config = dict(
    n_layer=14,
    d_model=640,
    n_head=2,
    n_kv_head=2,
    head_dim=128,
    d_mlp=2560,
    vocab_size=9836,
    activation='swiglu',
    norm='rmsnorm',
    norm_place='pre',
    norm_eps=1e-05,
    positions='rope',
    rope_base=10000.0,
    rope_fraction=1.0,
    qk_norm=True,
    attn_scale=0.0884,
    bias='none',
    tie_embeddings=False,
    parallel_block=False,
    init='normal',
    init_std_qkv=0.0207,
    init_std_o=0.0,
    init_std_up=0.0207,
    init_std_down=0.0,
    optimizer='muon_variant',
    lr=0.0252,
    lr_mult_o=1.5,
    beta1=0.9,
    lr_head=0.00366,
    warmup_steps=0,
    schedule='wsd',
    decay_fraction=0.765,
    decay_shape='cos',
    final_lr_fraction=0.0,
    batch_tokens=[131072, 262144, 524288, 1048576],
    seq_len=2048,
    doc_mask=True,
    train_tokens=1249000000,
    steps=3247,
    dataset='wikipedia_en',
)
Each number is 128 + 24 x the weight over its row's rms, rounded and kept within 0 to 255. Layers, rows and columns count from 0. Numbers have three digits each. The size before them is the row's rms in percent of the matrix's.

# layer 10 MLP up, 2560x640, rms 0.268, rows 394-421, columns 416-447
095:144156111143105105124194125138132140107133064129095081154154134092122100120149159111120134117168
102:093162148139122108123118128140123121122110158104118130106132114082144139138136167162130178129082
095:160144116102135134135135145131117114130137125127115124123140128142112111123164149148104176128168
102:148134105086149160127141125100109101120108145103152164103110130143103151144106109156151132125150
105:116064122131152100088128148114124113118156143151139156103129090120091139149137154165129129160153
098:137126109150132145108127142135130144132118143130151103128149142165108162122113105126098131091104
098:150151138137124128111107173165167102163127160141150123099101165158138115153142153134119138107141
097:119160096112149157121152158140163141113096124144141170133163110127124117140126128111134188128127
095:138091134100117095139141148113119140082082142076154101124141164138160132103125066117114118084129
101:133142149126110155117081097116171115115095123130148164117150144139136148102092144121113166162122
095:120168114122160126121113116105128193140128170134130113138109113110120116113159091147149089091131
102:141198130125116142098102158144101156193126115142117152132138112109092152145148092133098136174103
102:142140152126152137138068137132118108165119175165105153126148081110086126144186116157164115118131
101:114079126095134145107144143157169132128164099113146152143137132120145109123147122151103185161144
095:124168116178171138139126097143084121137096120168124131114095121096136150172140135134138139149107
102:120150131143116155140160124117127148177134094131130123129087144151143133111097097126139086138144
097:165159162093093081126154165147063144140155145107153099145162098158137118147173170072136136158138
108:130105119123080130135115100108118140155071125114142138144143094107139177091169125147092087136104
098:179119079122079141134136127114084140142125165136103144133147100112121085104127059136150156082162
098:092085130082122119141141098123114115137078183129101102128138141096149114131160132127117158166171
104:126116110086116139134146138100168140180066153113097139125131129134120118116149132095125124096188
101:118154120115120106128094141119158158173098144117146117126115151115129091134114111130138104124125
101:141141119139132147122123139113159146150107103112093148152131110123113139126106113169115108097158
100:103150072154118160133094110165137183128137043103123159171124126144144099123145107113137103138131
094:154110122114163144104101149148137142098108133092133056115129103143144095134115131143172139125126
098:118152068176135099096144138097108122178136133127145105149124114165095093101124121099118099138107
100:133165154104121138169161112177121081138096139146161147099134127165133132139112135121140154091178
100:089120124118114114151132128149095153161138130103127056095116110126117163079113150116149117104152
# layer 10 MLP down (transposed), 2560x640, rms 0.13, rows 394-421, columns 416-447
097:141127159111109115111120143135097146126128113116147140115161139123123109121126126134109089149100
101:172125130158109141115166106121166128137149124110128116094068130129115117139123138140109114144114
096:116111138158112091122105105165112149109143119118107124141143151113153081164144120151117141135111
100:150127134157130159112141115093148089070147108102131137138102129157123112108115084147150097160132
104:132128148117117106082152131096074114156123113146119094113135086108110125105136135135157142186130
098:153148105126135124102119162166162085184141110112098164119130128180123159115119124135138119115128
100:134129134162170113107123185114146139131120113117152111125112121154145087157109058110115168171059
099:149131144103092120110125149099108140119139141148139190152131142134125113126111124121126128176161
092:088121165167151136144140115149129128162099185130110098113129134124158130157152092127141135159107
101:171088131132157101091110149100166129126114129141111079116136171086212141102142118135107167114129
096:109076153145106084118119116121156177146138170113124111115153157171138141113144142131153134118121
104:164157122160137121146146088138107140095129133117115144127144123127098143169118096111075119119105
104:182149158166144107118107112143143176100078113154127142162112128130101192125132159118112096131144
100:176089138123111167150114101162149096107086144149104161114107120169148100108154153108118141155144
097:147109128152090122126095101139157156158198139118136110129112106142120105120109143126103113121149
104:164133129124116101066145146101094082112133067108143146129123156126126116162119123163130158082135
095:119158151151137124138129175129099115141121133112157145135118127126096095163095121206152102085087
104:149161147097113166154190149112152177112176107137149144183130109193103113112118146115115127143129
101:144099123152149161111141110162132117101137129125139118131105103116115124130126124098133186116098
098:162114073122156092145105167120105169141171143148098146111093124108073125120148152142105093147167
104:125099086105175153116153126097110128101154167136162079150088126143108104131138117110116138104154
101:168123118105161129185114155089151129149137142126126097149133103126148102085131106106128120118087
100:145096099138145127149168128133097130160129149100129115131116137155087105088114153195112149166167
102:132148165124111119090143121135113106118179109155141149126093122115143116123119146133124114125150
093:105124114143124129139106113145102129171081113170139085123124085129213140160120165151144123127171
100:081158081147119166119098121093094112092109102166159127110110103148156107133142139070142139114084
099:128127071116116106154124118145114102150099141111116144134139132139107127192109108127145131141124
097:158080168100109129113150107081119131106130100106150100139073097080125139088145101156125107111109
# layer 10 MLP gate, 2560x640, rms 0.247, rows 395-421, columns 416-447
102:124161162113155120094133125117134126081145118088150146112134089110129108122129118103124145124143
098:171108148072135103109144129150164098117123130158117122152115089108149108126124125083166121131123
096:105128121098127140130152134160127100112130141106140128148119158117115139107157079153141092146104
101:151100140131112118135151150166126157094154140142146122086099119156144139130145102115121128170103
098:160142146118113123114116155165138124103123111130135158102099186152139100126135132090112093143125
097:084087125101109174147134123113111129117179139109141137102137119102118094119089129135157168126147
099:147097117135122117127109128081104156128167185113101075139151113089157172133145117148119136109154
093:138141158105111143147109129147104101097126143102135122106159109125113161116160111135097104138114
102:091120114126141132055092114119135086145159151156136131121110182129130112148129111133113106134159
096:133150148138174175095103122153123101118104136167123142137138140100138117110147087109173121090115
100:136092142160149090114105124156110158173120115155130129105128127141123112138158146129090201166153
100:104139116145131141117095106124122137139102151146189101125130110122133139102083082079134103136136
097:127140170132087129096105096110113129097106139105102167170093125138136193121124124099158108150167
096:145138115153107165113118107093077152154177097133147158111120171107133139140137134170138104158105
100:096103079096148141146128138100130151141153120141167106119142131130092129109117175097089107067106
098:130047126099133092065124144134133143122106086105154130126117140155085155115158131152136086107153
102:124117085131106164136123112100107143205119078090123123122119083145113142139095103125113093130127
099:177113179117154110144126165118101140140178102147112153073127081129077101105138112163114145076131
099:140138137105116114081121140072140122120159171184145098102174137142055115151135158134107092113091
102:161145143116144126137111110099142123162126161114121103127124131108135149112113065107104118113129
100:143103117120140118127107126147158119141138106136100118158104189173115147154097090114128137143136
102:159117137098159155117105150064106180071129118141080104140118126123127124131200108166128099105152
103:136068069149155122107152135116098090146130107091111121095143117170108091134157117099119158126111
098:135165114107120140150102087120146146180154122123153137143122130148178092081118134129125092132122
099:088114150112102143110081144109146115104097104104156159099150139099099127151130105115146078142093
098:135157123134147108133124126076099086115127177102120120174159149078133087110143146143103127124124
101:132146150137121120129117102171133099112132117142150149156152100158148136194117140121124124116159